config.toml
num_hidden_layers = 11
hidden_size = 128
num_attention_heads = 2
num_key_value_heads = 2
head_dim = 64
intermediate_size = 512
vocab_size = 2048
hidden_act = "gelu"
norm = "layernorm"
norm_place = "pre"
norm_eps = 1e-06
positions = "rope"
rope_theta = 10000.0
rope_fraction = 0.25
qk_norm = false
attn_scale = 0.125
bias = "all"
tie_word_embeddings = false
parallel_block = true
init = "normal"
init_std_qkv = 0.0498
init_std_o = 0.0
init_std_up = 0.0498
init_std_down = 0.0
optimizer = "soap_variant"
learning_rate = 0.00577
beta1 = 0.95
beta2 = 0.99
weight_decay = 0.061
lr_head = 0.00553
max_grad_norm = 1.0
warmup_steps = 200
schedule = "wsd"
decay_fraction = 0.626
decay_shape = "linear"
final_lr_fraction = 0.1
batch_tokens = [16384, 32768, 49152]
max_seq_len = 1024
doc_mask = true
train_tokens = 109100000
max_steps = 3500
dataset = "wikipedia_en"
Each number is 500 + 50 x the weight over its row's rms, rounded and kept within 0 to 999. Layers, rows and columns count from 0. Numbers have three digits each. The size before them is the row's rms in percent of the matrix's.

# v: layer 3 attention value, 128x128, rms 0.145, rows 99-127, columns 64-127
# o: layer 3 attention output (transposed), 128x128, rms 0.132, rows 99-127, columns 64-127
# up: layer 3 MLP up, 512x128, rms 0.208, rows 0-70, columns 64-127
# down: layer 3 MLP down (transposed), 512x128, rms 0.201, rows 0-70, columns 64-127
v99 108:495456358486479499519493433514513509500481592559456474469469515455513518575536417474498465467500503605429460475517534500529515473590487575489571502506409483474571415481484512488506588442546457
o99 099:533421501481520418513478489517486538558453460483614436525539516450555582460502485475560509473470468442605427582410351437456493541543565474410452466460490466504498587524419435523472498463493500
v100 101:517501583476512440522508593425463490462521499533477524509598416501512491429548586525485481502397525524482591480391526563563530591546443506551532461655567442508453497460560497510505511439500457
o100 085:552518547471567513493466460584489581515454494532630572582451485470486495532529519358517463575512595438448494542567422522536533478553452590463511524587455500592486589364495530506465542577557514
v101 110:568603566394433554545487447523631532527483504526497520390465452424549543520541522464495529566486558442437412513453459522499450466418478485476504450480455479484484600546494467454509507523531482
o101 099:458537518517510525532510587415579392420491526565493484520552495467563474527509462547584569440518549499540484506424507463516483494578581500519439486462471471527439452444584454499467513404546457
v102 109:536440438365402434675578530457563515487444473542446520529569528519558568528508491477510458420478536575440480480485452482526479501424549559520515528471443505386565428560574544471472503517506442
o102 089:432441475464444494480462464457383509496489555485481422459437483432474484480517403581501528525544542555599468458563511504537616545501533519482442500449618421599442578490494526459500422497534487
v103 108:548453516452480444514436473600549496524509512509472502347484462510514578476498451476514443534476476526449462593482547484608457537527378502471506407545458461454586423557565502458556518523458572
o103 092:542487584483533567584418500527520449423560538483521516541592490455562508532597469433554431458511473560570461455514423419474529656544470480559452476464549490508552591479506451522552506456425501
v104 112:488619481502444492445436483499514478466487507516417479514507529491477515519497498464512538481608530364421545560418479467479501504539620443421543487495434501449583547436454492416591503503552517
o104 093:518558491495509511509477454429556386462426481568528506514530416449482467491512491456449524464483473542600524443442561453542459541580506488443554496478511472615442444620405424623518525500403470
v105 113:507421401507485562475553576513457521512541483531571464521549486441501536415487560574466541491482402540562475574494487504442459544506436519430503539456553493556409536549575543424474477568512500
o105 104:505529413564437541513521517561443529470525550517508555611461547556467428487471428507488352505457509518420505516561487509536542492558525461595520522497460411497489515483564570452492428417521510
v106 116:411485571468483525544579475460500506498465491499589527416523477447493475613563574478492443559492497524466450443463476447474484515485424565512387568424508453509547468506550489473522553529554629
o106 106:452424501406504493508466515503536485650530582563468461522403463497569506491576495586514501452481467606462467529534474495488472423435496486577461522465497485512541454619559540476466557458594464
v107 097:535503519416422461540536569567450558493533482464472411530441501484460500452518474418563440566466503554551478552531543437462532490566419513419615543518491570365498559519466390480486477459470414
o107 090:575452514496534475421508545498488570480558491556503517514593603526516405433445500448471531514536517389438576438402468442444437460519490476506509503497453490470504434434466502440558456467549492
v108 108:499499472533548497464561553528467538475409406490522427512479462475526449447471555469501476455527462337489537583459499494514463595541428493504539438423409560533472494440545462497448479475466500
o108 096:648580461506436532556517520497482462446454597473570542525581514468449473470569414501481483449543464459485642503400509468524447462508579572557555457439585554586531548458508557549459493490485554
v109 127:465418515505411520477503488487453475453572501452580547428469515465427558466567454513456497447473439509528446538586426553461547442562594654481572362462443440507546571490472508534515543511489532
o109 116:478440459444504455484478473471555555483440429369475537574456453544478537502441476475535547490473563462547508568543567420522514495478399519433430514575551523544502467541521451456550398501481430
v110 104:541427457471551632508546505484573497533562532358547510498371574519469530501488557468545429458504564485433457563497445528488447408486552573526500560466539517486458481506471469559500454518406565
o110 092:434500502559493486468545488561489462477526515521498419453495523553513443454527473546446611522474471515435446483488538521555487538528518460413506514504539509582433512615568553472569411535536552
v111 104:424627551463518445505418517431538484563564465580431529564430454547547477492577483444480533550407548508479489535530531520556476635491475382498474556464495556465527534537502479503480460478461430
o111 093:560498507542432544529555556567473478511402474464523529384492567565503512501456552309480508515517565454543448433454510577447442473497492567524424491467420402424545410475527518418426616554577481
v112 108:511564552531589485516536503435498475503526577472526376569494486561439489486547492466441401454478466483478505385469436518536470482412473547484512470628458532496533488541506524543466525526501529
o112 091:499425570463579460464462448493469479498546485509527419414481517565532528473482500545513575591537509510507496535522446548543544470486458487451455536545615475619470520581470613530457598375496565
v113 109:423488463515478518477526501529501498403501530538555450521484513521455471495607521482520447472512489446422521556459468537534470496520554542526418501497532495529380546457387514473558514535546481
o113 098:541448454544481464451507525500513490518436554555547510535499516544542479536425486492447504398414533587455519526423433500490437443548511588464445546518566478599489525530492552575530487478534554
v114 111:456522465521504578424484419522572540485463551538481429550439554484529538424473501521428623489473568422415480541523464506479477526532521409550570540493590558512481429523505493582572557495627472
o114 100:501440394459423498551499432476484511436446492465419478497476559487439436528509514533447499522412505477520469486492483475517475551539485508539515488437548460419375507461497520549426548513379541
v115 119:504534442493603493441526436566382511477472520396533497430485554515450490472555493523455499543543543542545503517494533518485463405472496619568498446460541524520505614479492386572522520547528533
o115 107:494449567510519450503512604517497504504535461608475431458619450532523473376508611507502482349454436531494562496526467526588513482486416506444540538612446511540508412507448489454535504520512566
v116 107:419420527523525462418562449538463461431451567372523577501476466538454453535444434539486510628449412551520498503453564542469425499541489509570494524587537497579490599450487623466459523517508540
o116 094:436514588414441487539458556546476521591483488551399485504510574516497474414498593497496440463474422501476509564526410418464413555506408498535523521524489512427541500526512489500464660498556456
v117 098:476507487566479580493544530418537568525556410475496481502405474512602514457586452566439491516541509489481580506528503466506482497472461475630534546547502465488524470452511579522457565543388467
o117 088:506531514482496564613517507470462625497509586512600474455536569545432540430521540544519564558436472431572464390486443412492410575528448560508514451483492433535498479566591497510415505571563524
v118 099:521436522443487581435482525486549629572472427468517579536518527529551478499501533536528548503558613499520515487542516549407491487447500464548555607482473472570405598486437533552530546535560438
o118 091:434486435476420457448476560475451527466499526515537495600522578545439556464411546573487488524465477436410466436433482535529479530538553428559446505561496449534466422413476441508550456561397489
v119 130:493501542533513536444553443473425580439450534499481528583550592553510570510600558400528468483491558576473490408473538508527574475455520473571499435492598420527492474499571502519508538495521421
o119 105:467500560562577498514432622452509532465366539429519480538449465492520545513461448546559601528454460470612430552494512556550528518549559513489483510578526518564493556470451513452523558531538580
v120 118:531480613510457483525416546566519548538518554437422465514495446485449452587372445480481509529411421576434544465467494462454458421576481514457549550523587519414498433579468493555530510488568528
o120 107:496507581495462416523494448474593541506503497618496526516533448464604473481561511515451568505504475463519482482502480471396531482452573389588500485567471541459511433506515508512531549458528429
v121 112:489477562587487541489546515507570459541462478437449571477477482564485431493492455500485615513505485407551561440537442511410435395518450526537487411560472519543504498570508521447538426519578501
o121 098:503524474516488540515411462567458562523508465533462478597502505521436487477536651485489430457470510499510428533417556506499489500435517514546555493424575495403497460476389604451509446408479528
v122 103:521658435566532540437515468439536470479546532508445462487483479528475532499490519522406570531518457478485544529585422572435390479475546471490502540434476570472574473535497455560490445496491522
o122 092:590469469526458551551595435460464460512475382545442430513577605653492528448546578498487461552488552551501568521525591468545546478543444498508564497512460500495519466523589614528474521479458543
v123 119:520541446559533529480503469530454426442520468484441518509428469393468416517571521488495428396476463523470458488507556509472543441651505491385524527504577493518501441460468506568479440323546547
o123 105:622493501493455464559497504542575470481455466601447474488528488502533440421525538511576579563478506516420492552584502441470458451578545490436502569446485440393494491415445493508542590515504477
v124 127:508474568472488625465526506461436515556566472553428426500514501496555392527562489540538518554439438435481438522486540485443508541466541479521398430478435520406525534497490481586518495450553463
o124 105:449487487516506499470504432583576569398454511485516542574478452504492519506468524515432532469480526450600474487484523482469396452456535461487529524505463408533542414535478423403500484498451541
v125 110:500492498487589511478514527438492507491487459514474430482522527467496562568494485500502451471438412561573548491395454493425518489507519471542474556439534506548366415549516496507530497449516443
o125 099:453453515578482485436541432583472474452367538544503473548526390470459454524540490498468538536539552532477452590551522519483541443480514459490466449496462574538491431431558435442428494505466516
v126 100:474523520476489521656511404533524503528516594475495581562477629489421569430492404542457501549518482513640507493487461565479503517440475586563457502453471532550503501502571503587448487510488509
o126 096:532588542461550491513557559509486579475450466503587459506520506462435436483520434579528502551534543587523544624528550477521553535456492490446511542411584567422404447549481527497498529514624493
v127 120:421496487534467421476508517465506480449505514529455490462575431502587522561503506508493513584407460496410603448456467503461539510444588522552432546611493444495518555434431556546549611436479479
o127 103:470502543482517443468461492490454452534494421537483458482418419495518519483514552513491489504498603459509464593517504403438470500589577537455557447597524463637409492476504456575508597540535369
up0 096:533474452492487472483520492451552481532479515455507475537373582469420600564448495517480436384485538583459480497524522514573475491527439534511598592578544611457407522461439499499465589565575563
down0 088:518578517475536496478474510578541469488557464532464543388554517473543408546538460517508511527519454504442462427426464466482542477533547542559527524452349571459596496480536458480527444389437451
up1 101:458472503387455367479465492550472495446529535523439473544529509461565437511552437539409536502466462481455493474376542459602539581585455496464464480428472542504546410485475462502482457566422479
down1 104:507429495564422515440455506528532488462495443490424449629550488443466414514520478549486528445455532529571431513554526486517534508494448504447532504584463464468463523484470477541459424386462454
up2 101:422515463506543450585487511563566529438459504492420480496548524466554501454438502489492571499396425444450492461427459529460513469499434440519585414499475434502503467516511592490446453501494491
down2 104:400493449407602447527482517545541539468464502522511512563540522497565489461465524537490583524418495536429457505448529477510372430544419463489614377434493451489505534503551566434432471473474489
up3 093:498526528521436517504458456604483498585544452527484523578543498484493478487578574585356558554461528456480484512474469424556578522489447516459429501451540449483593540526534475501532518547483443
down3 103:515537530545398524449520519592500509545565435538489414423547509458473504517505502531388531490534582568514429521430457427521550500585553487459531490610524509510498501515493452459489565537558494
up4 087:452541537362536414497475507490511418542420534559503516478489507503363556503491508506450504502543428513491465580410480462501472502522536483488388453470528574495440501535554480475399461458466514
down4 096:492509548393531528546492485555548453494469574497531511408510470527504480423497408413403507458526388507546458422559498467507437483488579459480487578439523538474456562517466464562560473412475538
up5 097:510481568449531519527471523529488547535425485501476537548433594516431575488472482503487443493544519594472482446465521469484497552518531560524440553516436446473421513462537548509560521534470577
down5 104:587479533503518517409563556481532417552487397457442423531520404586487509433504538425548536510495486557472457605446578492487530420455531470446480481493481504532518509522434568479455543511571511
up6 106:499470472486463452543547536467578543480551451516514505550505588522431563473405492476533450483445517559446513545452555452462406514451524376420497505517511507577539495550566470464486448510411476
down6 099:490373498495520463455540488465511558503559457442540551552493560541480525471432516495501508439441501453522530505513595409523496560469545415483489508449443424599555514530575580524567517509501471
up7 084:546361533490454548542529486502469517486485431513589542486453509464557642462484523513538548564480537551593485502435555467501390493502454499497387446518476533436508535479520499527632539530455465
down7 101:554448512497536497510523491400527460512507489495491577467520563532557547445524487506496419465479525520572453519501527504467530582451567522371483466585511540476494623403482490525523561540560492
up8 089:483493571491412521486482490446563420552436444525476494429498492452449501475419496472552585583473495499512561410400445423436487506520521454646553501509640416494517511504472516483421483580509489
down8 104:540507513519479495478514460525466385528521574520552406501548567531473572470402433647514509602472479405511499448475487488477406493507501531504448490555513432546492463434490456504481512499489528
up9 101:492551510562622516472514513551432516496447505584519414446543564511499362498494490399535554558464509500509500470534542603538496556504440508425510487480451459513469566563470548503584490526561548
down9 116:456597531552506466599523549518390508516486514441477467463498540484591463426412482485575484532498484503527509514447401557468486439431453514446479502506493573503523466518450488441396525552616470
up10 087:550523465499398462531494494498466516516486465552562481453524403488412522535504528510438595565519480498552523453504623564511625467540510432550429509496478382386525431568428460501381558509518482
down10 088:505559519518423451585535498526471458619518464548563498519509483437540471562433567484458520563515516520525459529458321501516508462456496521463409425412475522426501435485447519501551524485579437
up11 096:624468424503564421489500597505457481498524476472494531502529498454635487572478614444485547517530477514485505525428529586435483450519543472565515476426531438476419478522563502433526468537481448
down11 094:544399554575564584422348508533543536575453489509491550491538446507504416500488570534502418437502525539515521547457526421492476491565486453499565508480491422418424491484520475538495470453504510
up12 103:443527464488519469525444620447498500555536608493592495447442477562459603484487473594549446512565462548430458590473450499458570501491469523534465478522552522596493519444446534420507522649502430
down12 099:546520396501554497479581457457600493482513496429497525496467460416461503508491559461497522453416544475481544530494494501434455529595537609496579560512482513464548538552438500614461452294495563
up13 093:531540541479515542539560470477477511438463529558543552578577498539521493565488516496464554517448562498450386479591436534478545473435505434425474486522473511453528583589466510512468439475470559
down13 093:522452555425462590445495523471470444382458515443431530503448517561413501515564467536543524395488462475474524528476489437493441494511511566528508393592477488545565467488531409478395482491488505
up14 097:568456416518469490446601482520520527515460561447469610504441519429635526500460521469487548480529480521457405589558498419423610495439452520541512473458482498495560492527602509411516458549572481
down14 087:525531528408542535470471559525496531529451518555549472418397542517464574478474485504555455520523517446613478468513486572550529578449460516489421501517521479506466447522444550492556512472516413
up15 093:477540467497470543473488481550610450517574380572373475579491499507492443564525429437496525490506465436541540493562521575565488532541398463526532520509550558477510541526518555559497516525472471
down15 098:423554465554552510443505460540536429490583413550590544552450501551440435505555623475444462362532526460464516449427532577562530566487536497488514549514506468573520517399504508466489495500464492
up16 098:515479552589541487506550425448536540488555444443617542432447514499540465559486413436530594503533508456522564549587564580480578420528447404499510469513500472506493555491479532530605427479569432
down16 094:500508383522473469466535496582478463405550546513500455492577508530482583482571565422448563493471493556503504418460508397439497450569407592507570525498425467556485507501543437503428462488619477
up17 110:536541547502467506457502531515493494482511426493455463506461537480454500463548521482515535540549435428561512507454550445624563408508516553465604546462553512404381433523469585533451524535607380
down17 105:504559470490496515476578518458596374531503461549444509508544553552420564557534435560446515498498408495502475519399495560645529438506520432406501588438485545506452560548534475513438503478544500
up18 091:556518505434487460558516469513531388597472380539516547559462527457544541451550440461408592441470498545494470570595450501511607527461439565523554537502519496428442508483622493427506582445518530
down18 087:527628541496471500525463432528540547503492499472436478556565505503517468567528498387504466510459501505545481502562492556440500423519514526589485490510470460455557523501464408537498437554538433
up19 102:541434475582586435524456502538433447499502413581429525472498484466450478475529535430504480447560586491523530557508539449541493462509453433464463521525562511473529427508436534436453502532529642
down19 091:507528594611563525507552531585497482516479440468506569436431597451522572472393467472434565491494481532479538434532503478460515619471528490541500472551462427523497482474503416557422467367503476
up20 098:478538596500500457485383501485510469544492570524542511555526430549462497530448386572522505507468503462497570626392449550497487500514581481492509505521461375613457476551423497517489634583570564
down20 086:574477457503507539494620515422559548544497471517516397498486604535531569503522599392400510480519515552535512562581505495476512474436437451499501511477583559511550530465480523483534435325467504
up21 092:560432487513487472526514479545469388540532470481555473512468565456511520502454476496602477556393446570519552463481468497449455459487531603504557396487484568509460483465568556553549527458472513
down21 087:389512516538480592483501527491504549535423410458596476506536448526474522375519442533586539433464478414434543579526477464469516527494549471515439479475517539574427537507547478523501464500531501
up22 093:637423432484470460473508461516570450525510527454454431487468458444453509483512524584552504501441483500555418478537434576427506437503570428457525512547496580488463549419534503356416485558494458
down22 094:504576551547490562489508457518574485548503607565476486432523522404506524536495481529489476549441420423518538519511483495466452480516506513500586517547506436532517595478439505507504522553517446
up23 103:486442574511464478519485521411494531600475467474469454485450428528584468512505548490457563495454477567392564545537554515541553474499547530524517486485506491463442486595444508443544596470476467
down23 085:554620491407590562585497535596531440460438474568592478533584581474490542451508479419563419506582425402521432493461504490527466474424477543497509511527453434479583412479528426479410424470466492
up24 098:555416506451502572464427490410508422545382580515454515535457464520513456470507430513443434430504542585471473556633516489468521513464464562582523520473472499438437457482530534552472528509485508
down24 081:512498456517548517518433571428541480519559521478555461424563551529545468579509524525486477450438478489466560432474447556530489351474548509510593477457482466450533500510564526548398558348452508
up25 112:387429422519524505429512534472525507407514557429563523508549462464406529506491364496634464490557525549480514523484477448612415469530475491590558466507558521565514499441541489568389474562487454
down25 111:473517542517529566456511499527422480468495453469474495543455474489489510492510525493627505532549536453465482529510551447519418465474532538494557446479517504624483534412581458487423475477491598
up26 106:546547428511555477470487625529501537429548424507482437555441481416530446508472480490568521497502510464576537511568537534452463584517467416538525543479587447536513554516529412558516487471420553
down26 116:461469518530502563394497610481536518563532477481526496526521565580508479510498470483544504420450494411556519547522615533529522480525387495409437484512494464564578556533559429538469513421463602
up27 100:483507559471439518486544450465546390530411627599527619438494513482541526540537579484453440556483525575517520521457534522460467441518507476565498532412572504528495470550544531516501330525515555
down27 087:583453638493511476502469493510602481508518526468483487417485509505488501504462518558428520541601447481529564508512474450450460493506418490523440492512514473505464589437506557476546425473553520
up28 106:455475491504548476489511531423464444471499583510575397515587427584499464496478392495549556481539516434511489488503514492471525493520542509462498510470583557472469512518513446485492480477568499
down28 092:467487487481517561486532503517473507474496420440531498488548481488520471505461502555491550528465403446445547560531468396526524533515506532540431500506480508469552522471546555517618513495532386
up29 095:553473539517478460427564445506594500469495589588473510627427471477510513475547507425525531467373478540497443460546483539487516487417460459576507495526503571499544516493395476489461577565544522
down29 101:491571484528438538403472471565579496515517495436368461562401549432585518550517454493446464523477529494491403560538485538479481487546481486595497482452497623534524473516419511486428523548477448
up30 115:535496463472465483517519508501566442614535483532469418490546545509456489346528585550539589433501456409507516390493443568551512555555558480493507550602575456605490475525417489500468501499500571
down30 104:506501423505509464681540489458558526482441520459462503565482578450523480526474482401497526516466472558478529550453448435511473506482408555483535518575417602513443489491535499521436377502483549
up31 095:518522600494488524496541441593517626375545496483479507557511484475505422468439475571511512414474510513538496473473549566394494508426496535428480451500482560546615519427553503503516509481489483
down31 113:547405565490533535471487512539491508540508537509437574479515384462541505471508596568414453559521545556519498517456496461462516495459493529462530523553440559468474397495580500455542591565462494
up32 090:543563551538526545525443528501427504461426570486533491572556505441526441578479529566487495532391480515447494444502507470527443432511498496365552501476619567474535562554539538557419413480575500
down32 090:451587414390471476458469437483467497447555572477492574463503491473492589439576476433550415569458480538441504559472452563538480447485496488423528531418502489525500535515477462546528461535491502
up33 092:457516557453575456496486565562443558534565516440454587500421497539467412447459498493580460492479488460428598430526659613384459421455445516470505562429526510561581572590514450465603457513419508
down33 083:514482538529439422410454519490555465492501402602563541497511528498497628551522504547555481546572543501500500466541324486521576477543446461484494580532550556491402481440522534464474485520586508
up34 110:537482559461426570619482535423502475459436460494435613507501552490543464540502512473477511492563461399555478503502446543523535444468528377529478445559481492460465521524551492470539593495491531
down34 122:479459519484460498547547537415533415467463471533435470455556540521603358496514454484438493552489504491542467438486433535579430604529526426523599424432477439454512598567454468453567559555408497
up35 108:518512525475539511644443577521453524494565443522538501475351542483520484618481495439447527517479496524523445452483586580488429559415514559424447475425563489478528501482538477480499520482458452
down35 110:546511534468510521522423570494540527479508581502465461513444555447482479594407477511460441556546510583557506463549447497535529610471494443475470467450532508451445430468494533583564474557452551
up36 090:572509492506487414471467535471502625457547580504516590558493518442497477554516573466438491525515577408392477440506485540613451486564543573576566495453529511449535445518527535538397492501545433
down36 107:443623481568537550372490537474481553461488584443466418531491531531563503545558580486499545457533472471450442433512525480478527472545484533493463473487460578486527459551391410469441432541507515
up37 106:486478582547483473549472364507568477531498546509501530474433389545467488521525468568497541492518534478535451427528482498441525591394454454410561544516460555446425566463496465432520573514450495
down37 093:504462486577538515521536528510470525469523489511480455541492499506510417482535530504559529503458488523540495434447554427516473333583478569540455467398545460560461374508465480556519520492454524
up38 097:475457456523493492516491462500588508534428432489484451557525505507458507483340569470390571534432605535484470412471499466562543492546469582501460461472636518439489446479467583459520439524458589
down38 098:509464478560487509531504482532439541525576455524417590563501452505484393478430519457479469460508560464492514610562382429439564574549512533481483535585577426526505476457481589539496494482435479
up39 099:615487524444554521466582497517458540432455525429478565453516391546585499494444502447483579517510503543505519430545647463551538516485455494493592551377548521515506482530495542483521568487579502
down39 098:420647469490575465609549481501488443550482524552486481509542549583469545487444557474511511530527581560505506495475456416550534556571438532475456500579450624480550603402493455499493533594562487
up40 094:481532545578513444462524499516433408469509448559529438491452504467446538426536506577462525475525491627528406438503445435480496428457547438430483405521501526469505509516466537477422575460527481
down40 088:399486433441595508573520515539548487514508508472491500482578514425471561544514468459617474521571541500410569445455500411532490529519458503634472556557482472563452551496511532480444574612526481
up41 098:461484576456365483493643612551612515485512572502527538545430463581509517504498495512519468503546485452566469476480540434432476513474444418499545450524542485520510448489535444507425399570504439
down41 092:496482468493456507471598535485394539436489482485493547540503488464369411502481479544558493478568382524436625552641552485466499429442485423492541482490492512486542444555442491436544481481496474
up42 105:549541447481465408394564510487439503451589417504502545596536599395505489478535526460503620599441526429538521502579474436426469470546406438502517562499521515464512512418531458486538480493504434
down42 109:540443481484477510497494488580491553434570598531598434498547490531486464494524583444602555501475534413503410451476472515534441402504488491458510540495527545567493458530446516557567449532445592
up43 110:622460546527515562523485425572548513493435566507516534475492482576533486392478375450429545608477397456500563426512499549475449532451474535490483532467506527437472450503474554484602546505493510
down43 101:569435516480575489470510541482576501582443491563526527480469555520460439415442478481463498495479535522511521560596406442523402532542486517509490481491564438464491467507487468567593504557550462
up44 123:443439519587472451466528562447548466579419420489517491503514516455458506462520475513515520402452437458527555463439469547473571438413459527400530572591440505489505426488517447499531499470507455
down44 111:550480462508548501473455494533530475576354402515500514538505435466560552500662556490520512467510551537496476532489525536569452481485550577389578488528514521451559452461519534572454382475478489
up45 101:440398621496514514365581487491501492562391471499450443524511418453508460474476516556547405521488561509537474445511579427487497509466512499564605450457483500435440520488487519658421544534450452
down45 110:464423445515489433548480485517432464551451508437445464580561436438444438454500571545501425470433533503511481470459545488516479442514517595514496404524515429434495536517556523528496523599398596
up46 104:534495520480416590470502458423441529459491408528545504494498399533503490470586462445512489491500546518583534541479557479487479486482437478577512581530465455488510520463574593513569514528526572
down46 092:459605404506530539457517559511509544551473483447576521474494666489477482471473549475506510474561495511516461590407486570488584477523483531497460542548477535443584502400443455476557508546562517
up47 102:478535480442433486476459486471487505475519361571481528436519359476491520479525483361459476486426506511519477486512536488462572558443444450484559537436512557431513496521596462509408519510471412
down47 103:541510542498462559458510457479519487467427441612499556500560434479464455439458496502448404447462545447423427430554493486482477537496410442487531583534553511429457528458535438493495475526410460
up48 103:592451487422467492546505522490554396487488505483501517469512461474493545614555600540534472500426486442512485475552435403394525499502501518585555463550457479507483576491485498555532499565435513
down48 118:450548450481548477511521553576533429533497573546441578526549445392466457494544484560508520474491517444487472553517421424492430501569558506554561489611585555471540477485449549539531543390490566
up49 086:398432499497500479578514503548412528500401541478479544552555478483545501486496444510460572567513484481474511570501471448529456508510553508473553444530518529491494466419520523515543560491459434
down49 099:407579573525466537456469512485501509567462526482533533486440410520589435521452486444455489559552463436552470588503527414530538589546503458484504401512579442501545537510501424496628571389466560
up50 093:402485542511513455508545549538608516494403432457461478498483518437520483572608539463611519514451466452505571435549497600423467450536504597435448452511449503504464459446544470460486441529559493
down50 119:519484525445482470471517473521524530462593390479473477583402551430513509531472466558458537443577590449461503442461506463524445515530619457475502502472493447539490471575392546431477491527519490
up51 110:507528484450423460550520493579425488532406462539527536504443447469552451529510551540549423544556538469442533472570489540521532466449537573487512572586557578434531467548538610497404369548502537
down51 095:518556528517550484527540537485529504477513497441529456487518613437564476468386424491510481537566472527478461406539496443525482558481461525451477521366528480564546585491462393458488546455530466
up52 097:570542510532544471526446520563418469535518420501539485407454404530534439421465450460490618553523560486374519406607576485502513523538492533492572513475457541534466513464579500504500492492500522
down52 100:517541528452428440422610478447481621524464510611474568488474490441513459498455467413554646542484497510537551466461538512477461479520528408481461479578444504502403505513525445562455498522538575
up53 100:494403469534474485450484459564542414602383424500454526537500331499475501486466483474453465502502545505527476532593562462412560548497445472531432467504470542479430546491532560492550472491413535
down53 095:510566548546544518552394493476428560502481572507532559559471491449517459485555457467540488450501535489467547484536514573589456453577494500481486516546467464611571570557547523461485627482497487
up54 098:447438464502444500471500455538470510507458458603648593456552531523489551414541517564520433497490413549576475517496478501520465463480542543540509487538560457476493589584521465567461549486494470
down54 097:461478560547564453496509503459452439544445537425508515513440480531468527605533502578597420474534475566502520499454514417542581459531456551599505475488480560477573474437498459474451572478566464
up55 095:511467436540464439628417495477539527398546568540431464508441522438467464524534552492460536508485459551568604512424601469518443404428440477568485542398512436482483432650456456436482466429541514
down55 098:514417433497464469584507482414494386500547602471525566498530533413545538476524425562606530570498477588462494545489451531456465504450485580442479501542454501492479480535489498505521534492561445
up56 092:557482538508584545491544469496528390517452524482433476446501398443506479348599491507454557471535518478513523475548553435483535437486483443490451459452492477479534587516497565582576492528481533
down56 103:557367469553549505512533530400456422458531502459463526453504456419527450406500503540390474465533494443549533486491494517552553507417517476508489505503541415456479566503565550490515531466514558
up57 087:495532384448634531512537496519469378444562523499550565512446488526525492540441488515480507571440532460507458545559426483386529506485476438616486467440552504462504501566480495486398509451522508
down57 102:433457438502449488455506451556497534509558558509409455499464554483498540542466537448466581478509480526507530445622545595432560481497487407493447535431473586569442548570394459491474506544469471
up58 087:532541459545535479513494540442559482503470517482600430547509553570472540504517446435526472498475526466544640531479578510591481612577507497444514558466583471428462366466561456543610506501530506
down58 095:467554498509458504532543420529507449518550525484463455535504475451606519453485458480452508519473507506499538467403440519531516488487500509564451489436565411522467545424514527534546531577501492
up59 104:556485504391429570552528528379488482522539582489500482486524527482473510455483489521458445467529473393619495537472549530537483406453504515525571536482549484537524456550506428590502573459431573
down59 103:487602486483454517531481487433601546493455493529463547448396545523509486555544498417535428455564482567431469507425437528513464506474540503505477436502500518561426476522379555517476460549488494
up60 094:558480553443405492494522555481486503556532540531512432462467539370510542531453652425538506506495535536560481505446533445570528559373483516610523491538517511421466438550455525515460507600485422
down60 100:525323418443434563403470475504480424536552507550515562461534605512511422573512525472545483509402613483461452490514535468551343561579525550504519412456543433511464559430505478497607525553512521
up61 096:510472513489519439505414573522453483526436551447546563493522544541525513508548561452512533523486501538531413538467514488455466565482539522417437565567496502460498536523588500457638513462545422
down61 100:523554431452498419531493498648437486417527427402499568479430502483486581354484532426434496410564517490516550449446470528485507524588509452522580528459548546470553465470442467521484615462559462
up62 092:465489466497454468458430493544584496518442479508505456476419591413431529426476533570496494518490542472439546496552456513563460496595539462544459572429545536459461558485500463507499569476543501
down62 092:539485517539558505550553487482481559507514398510597496519538593436474597474426469530512500488511466458494458506535556446468479485501485423446526613496495489434510583513587586428562543550564464
up63 082:479525466533459480593487544431449503473578488526499444418452509499580532431530522584435482559463558547547445566419461426476541505486537450496516549480350521424461491536584489540399544470608439
down63 101:511576478572439443591487502416383493392515544467507460440478446615601549483521530517504503526480535512503517511454450519536525535466628479482416539514494484483510403511486473555500513468475417
up64 107:510604555509443535494475573528448506500515438498501511617457462573453453518501468453448505423566458466550541503478468462522544497492527472472499499470591500530428500515538552496573556530486463
down64 121:463507463519472521490543560540463543492565417501508526608452441537477519562491546498443391450538440569569490455390533462563530540626519541479577566524504499503547432533534478436535508451513492
up65 095:414522564490563332504445534477533578552463470490463544501471544501511530404473547528534522521475509541463521498511491455447562448481549508435453523480478524485436494536481503563461443497485482
down65 094:520551415536468507539558494524508437450477468522464501561426508440556377452525461508567455498497561439550580541374508512547488537587464481618412475420560503494493537479491542475512547507538539
up66 100:465500540467459516484491425518418527479512477502557485500470479494626519493456424576504480573480510522436444525477594477503570426468524437468496514494411607459556519503495405543516522467539466
down66 091:468574506523470481539444579482601498488522507562474520481603554542451425502547495545493510480476465477552558425548442547495561622505472527486501513495521470601405518506598603591484515488474534
up67 100:416514559549418497599520542477525423540406472437407514494546553470500525441496514499553501526554479511608569534557574488396476487518410405490477592507453422477424509466502438519520534556465515
down67 113:441448480576420475524512484428507556511561485547497493487449484470511459481484431475475463560591583471469460417611443578531437483551547468454475530458493464414495554527539465463411496582543508
up68 097:531456451451497493463510500489579552530548476428448542600398435428438565492530536433479492545513542568505527444465503467511474409545503484482430535419475513365491581490575543576495500447459470
down68 093:535447442472476477452468503470545558538514542428495523532466546355500428524449580528495480454408527503494498609483537499457472427515546423521497504490492463548511505501540538589440459391442547
up69 102:511508526474528543434494511448481450485562569522526604532563545548480472535497468477443546455456426390445599429555569558519454524517549519450560521498488593531514519430562511423629517591486512
down69 094:494467382407513478488506517448526479464393478407507497490461553525452542457488497449550582631606495558517489448475547474472458475497521583545553490478530441472469532541410442510438476452477535
up70 110:514401614488548525528581481500462458617379500503512562543526509445526553452493483514497521520402548517432471488524541412552436551471501525401487384550425466507483555567484492503507439556487473
down70 100:389487448454552512513548544446446606387461520441533567449511567536504580453443514503541525484505455445467487518519458495466555460443626473398603511561412481462433543529495555513557445434446512